python train.py --d_model=256 --head_dim=64 --init_std_up=0.0368 --batch_tokens=131072 --train_tokens=641400000
Each number is 50 + 15 x the weight over its row's rms, rounded and kept within 0 to 99. Layers, rows and columns count from 0. The size before them is the row's rms in percent of the matrix's.

# layer 3 MLP down, 256x704, rms 0.176, rows 152-255, columns 512-575
101:71 40 47 62 65 61 41 56 32 47 67 53 33 26 48 32 49 37 39 10 49 62 40 57 61 69 53 50 60 31 66 23 48 59 64 62 56 49 30 65 40 49 49 42 60 72 51 51 74 51 71 21 51 68 49 78 52 53 48 49 77 49 22 31
093:55 51 50 33 38 58 29 30 60 21 48 21 55 64 41 46 33 52 42 71 68 28 22 59 74 79 42 57 62 47 34 55 23 63 65 45 48 57 40 51 37 68 70 46 55 27 34 67 54 51 79 24 55 39 68 54 77 45 33 36 30 57 48 33
095:55 69 57 38 61 56 43 43 23 49 54 63 31 54 51 50 35 43 62 62 40 62 39 54 42 48 48 42 36 34 59 58 84 35 73 57 29 61 69 64 28 53 53 60 71 68 54 26 53 60 52 50 51 56 50 41 88 30 27 29 67 22 37 76
103:62 47 61 42 29 56 32 57 60 39 41 41 53 30 47 55 73 41 55 53 57 69 61 67 26 47 53 38 38 43 50 64 38 62 53 48 49 49 60 47 46 31 26 58 67 51 49 36 68 72 48 28 50 39 53 70 53 53 72 58 46 69 40 58
100:43 37 51 28 48 59 72 43 45 34 52 79 58 45 73 27 76 60 50 28 65 28 43 29 69 84 19 47 36 56 46 74 59 59 66 49 56 36 37 55 19 34 69 70 52 62 69 17 22 42 60 65 69 31 52 37 41 50 60 49 80 43 37 45
095:52 60 71 38 47 54 65 42 63 58 52 26 46 40 34 16 61 56 72 60 41 50 15 58 49 40 36 77 71 64 22 74 36 70 48 51 53 78 56 47 58 30 40 50 75 39 58 45 61 43 46 62 47 50 46 54 54 41 40 72 62 52 48 53
096:49 71 48 40 58 46 44 36 46 69 32 40 39 77 77 34 57 62 64 54 44 48 60 20 69 70 61 44 37 81 51 42 52 51 44 55 51 34 42 70 71 35 38 41 53 42 35 54 22 45 40 33 72 42 56 49 66 32 66 34 38 35 55 56
097:69 33 59 66 60 67 39 57 66 16 53 57 38 62 45 43 48 43 38 22 63 58 49 54 61 45 62 70 47 41 42 49 59 56 48 63 47 64 38 51 50 42 54 47 41 51 53 74 86 68 37 47 56 39 62 30 57 66 44 72 27 54 71 38
100:51 80 58 53 52 40 50 86 25 25 63 63 35 73 40 45 72 18 74 31 56 63 40 39 41 45 66 42 26 84 45 77 44 50 44 52 59 76 49 55 26 65 62 62 55 65 44 53 52 52 50 30 31 59 62 51 41 37 65 52 51 39 40 57
096:52 65 53 72 46 53 41 56 54 65 54 38 45 74 49 66 47 55 59 21 47 64 57 65 47 36 50 49 23 50 60 63 59 65 67 63 75 56 44 44 61 29 52 37 35 52 63 42 63 52 22 65 63 59 42 64 19 50 52 41 55 74 39 44
098:37 18 55 21 32 16 66 56 58 31 41 45 72 37 58 49 50 76 63 52 81 43 46 38 54 34 26 64 64 63 34 65 75 37 63 39 75 59 62 34 57 68 51 77 49 40 44 45 51 44 59 32 79 18 36 41 50 50 33 22 32 33 65 53
094:18 60 65 54 67 51 64 88 92 53 50 76 46 48 42 48 52 71 54 72 50 45 62 52 37 53 66 29 50 56 56 50 44 39 79 55 56 36 41 82 49 53 41 82 49 15 70 53 67 62 35 66 52 58 37 36 57 61 41 57 62 26 56 58
098:53 61 51 53 62 49 17 42 47 45 34 49 64 66 67 52 50 75 56 62 55 59 37 42 58 38 55 44 43 40 44 56 25 36 43 45 58 41 25 72 36 64 68 44 54 53 29 77 73 25 29 53 57 81 50 50 76 50 99 36 30 67 59 66
102:55 47 50 58 51 64 57 58 36 58 42 60 57 54 41 46 60 48 43 45 54 62 57 52 28 42 30 92 63 40 63 66 56 68 53 63 50 28 49 52 50 52 55 78 39 75 69 54 34 19 00 59 64 61 61 55 35 58 66 43 41 49 70 30
100:49 58 49 38 49 45 42 68 63 54 62 62 57 32 26 44 44 45 37 71 79 47 37 53 37 49 24 80 47 37 41 50 87 47 36 56 61 47 37 57 36 33 16 66 90 41 53 52 68 35 38 42 10 52 68 40 47 50 63 33 37 48 35 56
099:82 31 23 52 40 64 44 39 40 65 91 36 51 39 55 59 41 64 78 26 46 41 55 44 30 50 34 38 58 64 55 56 38 65 45 51 51 64 77 57 54 58 61 70 49 61 46 39 36 32 33 33 43 60 74 46 71 41 47 33 37 50 14 53
109:35 57 46 42 26 65 42 33 31 41 14 49 45 46 44 49 23 68 36 78 41 44 42 48 36 59 44 40 84 32 41 46 54 52 62 39 37 36 80 58 57 67 60 52 41 47 68 32 51 54 77 31 42 27 32 35 47 58 28 45 23 53 62 40
125:35 78 42 46 51 31 57 70 68 32 53 25 52 66 53 55 43 86 46 43 44 34 53 68 35 59 44 54 56 55 48 66 48 25 51 49 58 37 49 51 63 44 79 47 45 42 74 43 43 55 38 26 51 20 58 62 45 46 57 20 28 34 74 43
100:62 36 35 48 65 52 46 46 65 44 52 70 59 84 42 35 75 53 62 61 31 47 52 67 62 47 37 55 60 37 55 51 42 25 54 60 51 62 41 40 62 51 33 52 64 60 42 53 84 53 56 43 47 57 55 51 67 56 59 50 44 14 49 51
101:53 30 42 78 41 40 52 67 36 34 40 71 51 11 46 46 34 43 48 38 63 42 50 39 59 55 42 68 30 57 46 70 33 54 60 49 30 32 51 49 40 27 67 24 64 46 44 66 49 07 31 45 08 70 29 48 70 68 33 49 58 42 45 30
096:49 58 42 29 30 57 67 32 64 67 46 77 40 47 39 57 33 42 85 57 63 62 29 67 50 48 64 27 37 15 58 58 32 76 21 14 40 58 81 43 42 81 55 67 55 43 24 54 50 67 51 63 37 54 48 67 79 34 46 45 34 68 43 42
099:51 77 36 45 70 26 41 61 71 71 50 46 64 60 31 48 58 34 90 53 62 54 63 57 60 65 30 52 51 49 51 64 41 49 48 44 22 65 70 56 62 43 46 55 48 64 71 26 38 85 57 40 52 40 55 36 69 47 61 67 39 54 40 35
100:33 61 60 65 57 64 49 50 44 83 31 37 56 86 55 72 44 45 55 62 48 59 39 61 56 53 56 34 63 61 66 66 69 45 43 41 55 46 58 50 43 43 56 59 26 54 45 61 42 55 60 85 17 31 48 44 40 39 65 40 40 40 52 68
096:71 72 59 67 43 65 77 66 53 64 49 44 32 42 56 41 34 74 32 56 58 42 32 54 61 37 54 67 55 68 31 59 90 73 44 61 42 61 64 54 41 74 90 45 50 49 58 32 65 38 67 25 63 58 44 61 71 73 32 69 21 54 29 43
098:45 49 35 33 39 54 62 21 25 31 66 59 43 47 65 62 38 25 31 18 67 52 67 37 34 67 49 29 38 55 36 40 44 53 30 53 31 65 49 61 82 69 37 47 56 09 78 35 78 36 74 76 57 43 74 41 56 56 64 24 48 31 58 40
091:48 58 49 49 30 44 66 56 35 33 52 17 82 75 60 38 61 59 42 48 65 47 56 50 28 42 48 49 56 33 48 85 53 81 59 50 49 63 45 38 63 52 42 10 47 38 37 18 69 62 47 59 60 39 58 24 80 26 15 35 48 48 43 59
096:53 64 47 42 53 82 58 48 57 45 66 30 30 59 57 45 46 55 27 27 43 47 44 62 51 58 52 61 34 74 33 36 43 27 62 49 69 72 66 56 61 76 43 62 31 38 24 45 70 42 42 35 44 65 64 48 43 43 65 73 41 35 17 69
091:82 75 76 34 49 59 53 69 60 25 56 33 68 38 69 50 40 32 52 20 34 48 48 78 80 68 59 67 49 26 54 38 29 49 47 51 52 51 48 24 48 04 48 40 53 39 42 23 49 58 58 53 42 27 83 65 43 28 59 42 41 36 40 23
101:43 55 30 52 54 73 75 51 53 69 46 52 22 43 40 80 43 70 34 51 13 45 50 53 52 38 54 60 61 59 38 57 27 80 59 53 33 47 68 74 35 55 60 64 56 69 54 46 48 68 62 29 55 57 46 53 42 58 26 41 48 47 44 60
095:78 41 46 36 53 27 34 32 38 48 77 59 66 63 59 49 34 63 45 36 69 53 42 48 49 65 27 43 56 57 80 63 55 60 46 46 34 24 47 42 54 60 46 47 57 55 39 55 50 23 37 57 85 53 81 49 40 93 52 58 61 03 53 42
100:44 67 30 44 49 35 61 56 61 74 30 45 49 64 41 53 60 57 30 61 58 62 48 30 39 60 60 56 55 71 45 62 49 52 27 66 45 42 39 51 24 36 57 24 73 41 72 61 49 28 35 30 22 56 78 66 39 37 57 70 58 36 55 65
096:40 48 35 42 35 45 47 24 53 57 55 37 41 67 55 50 78 64 43 59 63 53 61 20 51 26 43 69 42 79 64 61 59 52 55 48 37 46 48 50 32 36 55 69 56 40 30 48 55 45 53 43 53 31 53 62 51 17 43 49 22 63 34 24
102:70 56 50 34 61 43 33 64 57 43 92 28 47 27 59 43 38 39 26 48 11 46 27 48 50 47 33 72 47 31 27 27 80 43 57 68 67 42 56 59 67 49 62 38 68 43 19 24 79 40 48 45 49 77 48 43 57 73 30 76 69 59 39 61
103:38 47 37 76 81 36 65 14 54 35 39 32 59 49 43 56 40 37 55 57 63 58 71 52 34 55 47 67 64 70 57 61 54 45 68 30 11 26 56 55 49 48 65 57 32 32 63 59 22 57 38 37 63 46 53 54 34 73 67 47 58 36 24 38
098:52 50 36 42 50 36 44 73 36 54 64 47 53 56 65 44 54 50 31 34 43 41 62 52 51 45 54 40 45 52 23 32 58 57 38 53 52 35 36 38 55 28 46 64 28 15 61 28 66 44 59 50 87 25 42 08 49 47 26 54 49 34 33 70
087:38 61 28 45 59 32 41 28 42 41 38 76 30 48 47 71 28 49 27 47 25 24 62 18 37 39 43 47 21 55 48 62 37 71 54 60 40 40 38 77 66 30 44 47 47 52 97 35 31 58 37 46 64 55 27 64 64 71 70 68 56 48 67 39
105:67 46 54 39 60 33 38 55 37 43 53 45 23 34 34 60 54 40 70 47 56 52 26 34 41 55 57 50 38 55 64 38 22 38 44 46 43 68 38 44 59 59 36 65 52 50 44 66 33 59 52 68 56 52 60 43 57 51 26 38 56 40 29 81
098:70 51 37 20 55 64 56 52 59 43 77 78 40 39 59 31 52 45 65 39 74 50 42 42 62 48 61 54 42 65 55 57 53 33 55 44 67 63 21 34 45 35 31 57 47 43 28 40 36 41 56 51 70 85 60 70 70 71 44 56 58 58 22 33
101:30 51 42 41 64 41 57 34 50 42 48 85 50 59 44 22 65 35 57 61 40 43 07 57 53 47 51 64 49 61 67 36 39 60 56 46 43 56 53 34 55 64 59 58 50 57 78 31 48 25 60 67 28 32 59 46 65 62 36 73 72 37 56 41
100:66 54 60 49 47 16 61 76 45 68 54 82 67 36 64 39 83 55 55 65 31 34 49 82 28 59 52 47 52 69 48 61 54 68 55 53 35 69 44 37 85 32 50 89 44 54 49 57 55 51 46 45 30 37 57 48 37 60 69 41 53 32 62 58
101:47 42 39 35 40 46 68 46 33 77 50 24 46 53 54 22 65 51 50 57 72 42 43 15 64 46 28 54 47 52 57 49 60 54 42 33 23 60 44 42 21 50 55 38 77 54 20 06 52 30 46 53 35 75 59 73 65 58 54 54 32 63 51 39
100:75 43 57 28 47 84 82 59 43 34 58 26 46 56 20 57 39 47 46 52 41 61 59 32 29 52 69 95 25 57 56 49 42 45 62 54 50 60 56 57 39 37 52 27 57 31 43 47 38 37 66 59 22 68 55 58 24 57 59 53 52 57 47 57
093:72 25 51 48 62 22 48 60 51 43 40 24 31 54 63 42 22 49 37 64 35 49 40 30 48 40 76 69 78 58 46 49 79 57 57 65 65 74 69 29 66 38 39 48 25 52 34 66 39 56 34 51 55 48 77 57 50 47 80 67 26 21 44 20
095:21 56 22 54 43 45 55 29 64 38 40 54 48 70 60 15 46 37 40 34 78 66 56 27 34 37 28 64 54 49 61 53 60 51 28 33 38 55 53 35 35 44 50 52 59 73 47 51 49 23 39 55 52 44 34 65 25 71 54 64 61 63 55 45
093:38 78 78 38 36 66 49 57 73 46 60 52 42 40 45 87 64 64 49 62 28 53 49 55 56 50 43 47 40 52 73 52 55 76 48 58 26 48 67 50 63 58 62 47 61 48 33 59 57 70 40 56 53 42 62 38 72 60 42 46 44 36 41 33
094:38 77 26 45 48 75 54 47 28 76 33 55 54 14 59 57 26 71 27 59 54 64 63 51 71 55 39 53 52 27 68 58 38 65 40 61 30 47 63 62 64 72 47 31 49 60 28 50 45 53 45 37 70 38 40 67 64 53 80 59 57 35 28 42
098:48 52 50 52 32 49 79 66 44 44 40 42 23 30 58 50 49 66 61 39 50 62 27 63 51 37 52 69 59 43 48 44 47 21 66 57 63 47 44 43 39 44 48 35 50 33 64 65 46 52 30 53 21 43 53 80 39 79 60 46 44 37 50 60
099:62 40 57 38 65 34 59 54 18 43 40 31 51 47 75 58 54 77 69 50 52 44 50 32 54 63 74 26 54 48 54 64 45 49 40 43 49 66 63 61 50 56 76 57 44 66 54 68 70 34 56 45 38 81 88 56 24 41 73 56 69 31 57 28
099:63 24 51 71 40 60 75 35 37 50 58 41 36 63 36 52 55 54 56 49 53 64 65 12 27 45 27 42 49 36 36 29 34 48 34 34 51 40 77 67 40 55 61 28 34 70 51 55 42 42 15 57 84 58 26 58 50 45 19 48 37 63 45 48
097:32 69 46 27 69 61 32 29 39 70 43 33 49 54 44 80 50 41 47 24 46 50 65 38 47 51 56 57 35 61 73 53 64 34 57 36 71 72 62 49 72 48 52 33 49 88 48 50 20 39 86 34 38 63 68 53 38 40 48 49 71 42 52 29
106:55 54 66 44 61 38 25 42 69 51 37 59 61 05 43 50 53 49 63 97 57 59 75 67 50 57 65 09 47 44 42 31 31 59 75 57 25 51 58 51 38 69 50 42 42 58 30 34 51 59 42 60 24 53 57 58 59 57 49 54 49 52 57 40
101:65 79 54 67 33 82 25 59 62 69 55 62 46 41 82 37 45 57 24 60 29 48 36 33 34 34 71 27 50 27 47 71 44 56 29 65 47 60 32 42 55 43 65 76 45 34 68 47 47 45 65 60 52 44 43 59 44 35 76 44 55 50 75 46
099:39 42 42 44 63 54 52 50 54 39 54 38 48 72 49 64 51 44 66 51 58 45 67 38 25 43 27 49 52 52 49 34 38 19 35 75 39 50 63 75 50 55 47 69 56 60 62 62 52 37 36 42 60 41 34 74 50 48 51 50 42 76 61 57
091:42 72 57 50 58 64 75 56 40 47 09 58 33 65 38 36 63 64 46 60 36 49 52 45 28 62 36 37 41 61 63 55 66 48 62 27 52 44 33 68 45 69 22 32 69 70 53 27 56 24 30 52 26 54 50 41 65 27 30 46 68 44 29 41
101:66 60 68 73 60 84 58 57 46 56 65 63 39 25 51 45 67 49 64 59 51 32 52 55 43 38 38 66 60 48 81 53 31 56 49 72 51 65 40 49 26 49 72 50 24 23 46 36 54 42 46 54 34 53 46 39 47 31 85 78 33 55 45 38
099:72 77 45 52 77 66 79 39 62 60 19 48 52 45 43 61 55 36 31 22 62 49 13 62 39 53 69 17 27 59 36 55 34 60 56 61 61 25 70 38 59 68 54 44 32 61 61 32 75 67 38 25 61 29 57 23 42 62 51 29 66 66 35 05
103:44 72 41 26 54 69 57 38 60 69 70 33 27 88 20 46 58 61 56 44 42 62 41 71 57 46 57 51 40 52 68 40 36 35 39 58 65 30 37 51 23 44 75 61 55 82 33 40 51 37 64 51 57 64 38 66 54 44 49 35 68 49 34 66
095:65 55 79 39 30 19 66 65 33 39 53 28 60 71 71 50 68 64 54 55 36 56 48 36 72 64 40 39 33 55 73 44 60 63 56 18 32 75 49 54 40 31 69 62 67 31 73 41 66 73 63 30 82 43 42 45 36 66 52 32 44 70 42 45
094:99 44 36 60 41 29 69 29 46 64 65 46 57 47 37 47 31 39 37 61 66 46 53 70 57 49 51 42 47 37 48 45 43 49 36 55 51 58 50 47 23 63 59 37 24 52 80 41 44 11 45 31 47 53 35 43 68 42 51 73 32 54 60 49
108:39 37 67 56 64 51 36 53 31 59 53 49 61 49 50 47 28 61 25 18 47 63 62 50 50 49 55 44 63 67 57 45 52 53 64 61 56 27 61 60 37 60 55 54 58 71 83 55 32 50 54 53 54 62 39 21 49 25 17 54 38 54 44 67
093:64 61 63 48 33 82 19 67 70 51 66 56 62 45 47 24 78 61 73 39 74 37 44 10 63 45 53 48 50 71 71 77 54 55 52 51 63 70 52 57 41 58 58 59 15 94 59 34 46 45 40 35 52 62 49 53 65 35 41 61 58 56 18 66
091:32 29 35 60 70 84 31 34 35 73 25 38 58 62 67 47 40 48 61 30 62 44 66 67 41 51 39 84 71 44 53 70 44 09 44 10 31 52 71 46 29 47 63 71 30 69 46 35 43 35 67 55 29 59 58 75 34 59 35 54 50 51 57 60
096:07 71 40 43 42 56 29 38 42 38 37 44 50 59 32 61 42 60 64 50 73 64 89 13 55 35 47 51 45 72 63 55 19 72 23 46 58 57 43 49 54 54 57 42 64 44 52 33 33 70 60 33 64 58 84 52 55 71 75 62 28 71 44 38
097:33 74 34 51 64 54 54 41 37 67 41 37 54 33 43 76 72 61 60 63 42 69 30 41 59 60 78 68 51 46 47 47 69 54 21 46 49 39 54 20 48 42 37 51 27 38 42 43 50 22 55 72 55 68 59 69 43 75 43 41 14 22 55 29
093:41 45 25 37 52 78 46 60 61 40 67 38 21 47 51 35 68 71 62 53 58 74 62 55 36 53 87 43 48 45 55 52 58 66 44 32 30 13 71 38 41 51 59 67 56 14 55 67 40 71 52 66 40 62 54 83 46 65 55 56 52 49 36 51
099:32 71 61 38 73 71 48 58 59 72 48 51 49 65 64 34 79 44 61 70 33 59 62 54 66 67 03 43 43 37 61 52 39 45 55 46 60 35 37 49 73 29 54 40 55 52 46 53 58 44 34 68 47 51 64 53 32 33 50 41 37 37 71 44
100:60 21 43 58 20 47 49 64 51 49 63 49 47 55 38 39 41 61 48 24 33 71 32 34 37 66 39 51 27 47 46 37 44 71 41 52 38 64 68 55 69 26 50 56 72 73 45 50 33 53 48 73 54 63 13 53 58 63 49 71 34 38 46 39
102:29 43 74 87 59 34 50 40 26 44 89 20 87 16 68 38 33 23 82 38 40 42 45 43 53 51 51 39 67 35 71 63 65 37 54 51 29 51 49 20 55 38 40 34 60 31 74 37 58 38 61 50 40 52 58 53 77 56 75 62 46 58 47 51
099:62 60 66 66 42 63 57 61 61 43 25 40 32 32 33 31 44 62 76 38 55 49 59 43 63 56 48 59 30 40 37 65 67 39 49 64 74 47 66 61 46 50 39 31 63 45 70 31 78 62 30 54 30 80 57 74 60 45 49 56 35 33 58 62
099:03 10 59 52 68 34 49 65 45 37 43 54 66 78 67 44 46 49 56 57 63 55 51 50 40 49 51 35 86 57 52 49 51 41 66 48 39 44 65 59 75 37 52 37 60 53 39 42 49 58 74 40 51 48 45 63 30 54 63 39 42 38 32 50
100:59 58 44 40 47 25 41 59 59 59 52 47 87 77 43 58 32 51 36 61 49 58 48 54 39 41 59 73 75 59 43 27 57 45 38 54 33 42 63 30 52 24 29 57 46 57 38 54 56 72 26 31 71 76 36 50 49 54 34 47 40 36 58 83
092:27 40 70 74 47 83 60 63 20 70 51 33 59 44 70 45 64 26 76 41 61 84 49 24 44 42 37 49 40 53 81 60 52 48 51 86 94 29 37 86 51 30 36 31 55 63 46 32 36 80 80 56 42 50 53 51 61 29 59 42 49 46 69 25
092:61 33 49 62 42 56 73 57 63 51 59 64 75 56 55 37 56 39 60 70 46 57 30 74 72 47 04 31 70 50 42 11 50 54 35 58 60 44 39 51 69 58 47 67 36 35 53 62 53 48 46 08 28 58 45 31 94 20 56 61 66 55 78 19
097:59 67 43 85 46 47 53 49 75 51 47 57 59 33 72 79 60 63 50 28 74 34 57 52 46 45 54 55 39 62 72 63 60 62 60 53 49 63 61 38 39 66 62 69 11 49 73 49 33 59 49 61 77 59 53 22 45 34 48 58 44 39 56 49
105:38 36 55 47 52 49 54 60 75 48 47 27 62 46 17 39 52 69 46 69 56 36 39 61 16 34 56 56 57 50 36 45 40 34 56 60 19 83 85 63 43 88 61 10 55 18 45 20 81 61 43 49 35 31 39 93 38 53 58 51 70 45 41 36
093:37 23 54 35 62 42 62 84 40 56 58 54 52 54 52 54 55 32 46 60 70 45 76 67 23 29 54 60 58 76 66 76 80 55 41 42 22 34 88 58 45 21 68 70 41 56 43 57 59 55 84 41 24 66 59 76 32 45 60 84 71 52 69 32
103:26 54 48 47 34 61 66 53 67 58 36 42 81 73 46 60 59 55 65 41 48 41 46 45 43 55 71 70 45 51 48 41 73 46 28 53 72 23 52 94 53 80 59 42 48 47 64 45 52 75 58 40 51 70 57 51 58 52 47 49 41 20 38 63
105:43 58 45 48 58 40 54 04 72 69 57 60 25 84 35 61 39 38 30 68 56 45 53 41 52 68 54 63 33 56 49 49 66 89 48 23 76 62 51 45 44 44 42 44 58 64 40 67 18 61 79 37 68 63 18 65 39 31 53 66 54 75 67 51
092:45 50 76 49 50 35 30 18 43 29 24 43 31 48 42 57 58 55 58 51 47 39 47 45 38 62 22 20 59 42 75 44 26 41 32 49 41 44 55 63 48 25 40 32 44 46 49 79 35 33 51 47 26 53 72 46 54 67 70 51 37 37 50 69
088:39 87 49 25 62 46 46 47 49 78 44 51 51 44 51 54 47 53 52 87 73 59 37 31 50 50 56 53 53 52 76 57 54 64 56 45 62 33 33 40 45 66 49 14 30 51 28 47 39 57 68 85 25 46 41 56 55 00 48 31 21 39 55 44
099:43 60 55 64 48 52 27 38 58 50 59 51 39 59 58 45 60 50 66 53 63 62 56 64 68 47 66 61 38 31 73 38 48 70 50 55 31 51 38 81 44 51 51 53 26 73 50 55 42 54 68 46 23 32 36 46 52 38 56 33 72 17 25 69
093:51 54 48 52 31 45 48 09 34 39 23 65 71 44 57 47 40 75 24 44 58 28 73 60 45 50 29 55 41 35 64 45 48 65 53 62 66 50 39 86 50 52 47 72 25 22 71 50 13 86 45 52 73 31 34 48 45 35 17 60 57 69 36 41
096:37 52 60 64 52 56 63 45 47 04 38 60 68 43 55 51 44 64 45 34 67 48 52 31 45 48 35 54 58 54 14 30 83 25 46 63 56 61 36 58 53 69 57 25 58 72 44 34 50 56 53 46 49 18 37 59 73 50 43 57 58 63 18 53
099:09 55 39 68 57 72 39 40 47 49 52 44 45 53 39 63 41 26 49 38 44 33 66 23 35 57 60 34 51 53 56 43 61 29 64 56 49 32 47 21 59 37 55 33 38 53 67 51 46 44 51 59 71 21 39 50 48 60 62 42 37 43 64 90
098:11 51 61 64 64 57 42 56 56 38 52 55 43 71 65 53 37 58 67 61 52 31 86 56 46 55 49 43 36 21 43 69 53 34 64 33 55 56 42 48 27 41 49 25 43 27 51 68 44 53 58 29 45 69 52 45 44 35 52 51 53 78 75 51
095:60 63 45 51 34 41 29 44 57 28 55 52 62 38 54 47 59 35 68 84 40 49 76 45 54 46 55 49 79 36 25 45 34 63 26 42 41 75 61 46 68 32 74 52 26 63 49 65 04 68 43 52 48 43 53 42 54 42 46 52 52 45 38 38
095:49 42 52 31 40 28 53 39 33 42 42 46 61 61 13 59 40 45 59 57 23 48 24 55 61 49 09 55 41 57 43 49 66 52 67 41 50 42 22 50 34 36 55 66 49 45 43 60 68 49 52 59 59 54 53 68 18 55 55 48 49 67 43 81
096:58 40 60 61 50 66 58 37 39 50 56 57 67 42 32 88 41 76 68 61 59 52 38 36 55 61 50 39 55 54 46 45 74 38 63 59 60 33 67 30 49 41 57 58 41 87 52 34 43 58 59 77 46 60 84 79 62 60 37 45 50 20 56 50
105:16 46 69 46 50 29 72 00 32 69 34 28 49 46 50 57 45 58 33 63 46 81 50 51 71 54 15 30 54 50 56 14 22 40 31 42 40 62 79 26 32 79 19 69 67 76 14 43 50 56 42 52 76 41 55 35 54 48 38 38 54 69 69 57
097:80 36 50 52 94 64 50 46 61 32 55 57 44 54 60 31 58 35 52 54 53 61 45 58 57 37 66 69 48 30 44 34 15 31 30 62 65 68 29 29 48 44 53 27 45 50 51 36 52 48 30 80 52 58 45 28 49 48 53 62 49 47 33 52
105:63 32 53 68 39 51 43 58 22 35 63 55 43 55 31 64 20 22 51 47 44 36 34 59 56 59 59 87 43 50 61 68 68 35 42 44 56 49 46 34 55 51 49 11 57 46 66 39 71 70 52 41 60 48 44 46 36 27 58 40 64 73 61 69
095:66 53 35 42 49 57 47 65 35 40 28 38 32 68 60 40 58 35 34 45 56 66 54 61 25 39 41 19 32 77 73 66 68 50 49 66 69 71 80 81 97 55 43 69 59 57 55 65 09 47 61 47 50 28 55 62 19 36 61 59 32 08 68 46
100:39 51 83 58 61 45 45 29 35 54 57 33 42 41 10 26 61 27 56 53 81 55 42 45 44 70 62 25 30 37 52 63 51 42 33 52 37 67 51 48 67 41 57 53 62 50 33 34 55 43 57 64 26 66 53 41 68 26 43 58 54 53 56 84
089:41 69 41 39 60 35 33 62 29 67 38 47 86 48 58 26 70 64 58 78 59 41 78 39 41 58 37 58 55 40 36 31 84 35 46 49 58 43 78 66 50 54 00 19 73 70 53 68 31 50 70 44 39 45 82 47 91 29 30 54 14 22 57 26
098:34 68 65 33 43 43 43 34 92 53 56 95 49 62 50 72 41 36 42 35 20 41 80 37 42 19 17 63 40 50 53 60 65 43 70 58 61 39 79 21 54 22 49 51 55 44 39 38 37 53 88 44 18 58 46 39 36 66 58 39 60 52 55 55
099:56 56 58 59 23 30 61 46 44 49 41 33 61 60 41 66 59 59 66 32 46 28 28 63 55 63 67 50 62 38 60 30 66 39 37 52 39 47 76 53 35 29 62 46 55 66 34 02 49 52 27 40 78 42 26 47 72 68 41 57 62 34 63 50
098:42 42 74 74 45 22 13 33 38 95 58 51 35 59 46 37 62 40 64 48 74 45 34 19 63 50 72 57 39 61 53 54 71 54 61 61 36 30 36 48 60 46 75 46 59 60 50 73 69 67 66 48 68 57 32 60 52 55 49 11 24 48 30 51
098:55 79 48 23 66 42 41 36 70 46 71 55 63 53 57 54 44 56 48 22 11 56 47 55 74 52 54 48 56 32 55 45 64 53 52 22 33 73 44 50 13 51 70 64 41 45 38 44 36 60 57 39 48 65 52 51 39 44 34 28 76 60 61 44
101:40 79 63 47 36 56 36 51 40 50 61 51 53 61 61 32 70 44 51 66 44 57 64 33 25 37 65 39 44 57 51 59 44 53 32 48 64 38 55 50 60 33 55 74 43 73 62 43 50 28 72 41 36 35 49 61 52 16 66 45 54 59 45 52
097:56 45 55 70 62 55 55 47 58 48 44 55 50 31 43 39 52 14 38 31 40 73 46 39 15 51 28 47 29 52 57 53 57 36 39 62 59 48 36 74 53 47 54 55 40 74 53 39 50 63 46 48 47 62 35 69 51 64 49 39 52 41 72 72
101:47 46 38 21 52 77 38 40 82 74 57 55 33 46 38 53 70 73 48 47 20 34 52 66 40 43 83 44 45 72 58 73 31 35 55 48 51 38 49 43 52 52 34 58 66 37 53 42 31 48 67 30 37 46 04 41 76 49 40 29 55 40 75 26
100:26 27 73 54 64 43 70 51 34 31 50 27 39 58 41 82 37 66 54 67 44 17 57 43 47 65 49 73 68 26 57 34 57 46 57 64 53 73 47 66 54 43 36 49 46 00 55 72 61 38 68 35 32 51 63 55 70 48 28 44 45 41 21 62
184:55 47 50 50 26 40 44 46 58 58 32 41 48 69 68 50 41 74 46 35 12 75 59 40 60 99 42 54 48 48 63 60 62 35 44 42 56 28 57 51 36 59 59 43 38 52 68 45 67 66 50 48 59 46 26 64 35 58 66 19 29 58 53 44
100:54 66 48 70 35 24 25 22 27 30 64 75 32 59 46 45 52 40 36 41 64 39 32 67 28 68 64 42 45 55 55 31 35 49 61 91 57 68 48 55 81 69 35 63 42 74 43 43 44 67 72 37 38 59 47 70 65 60 20 64 53 30 57 50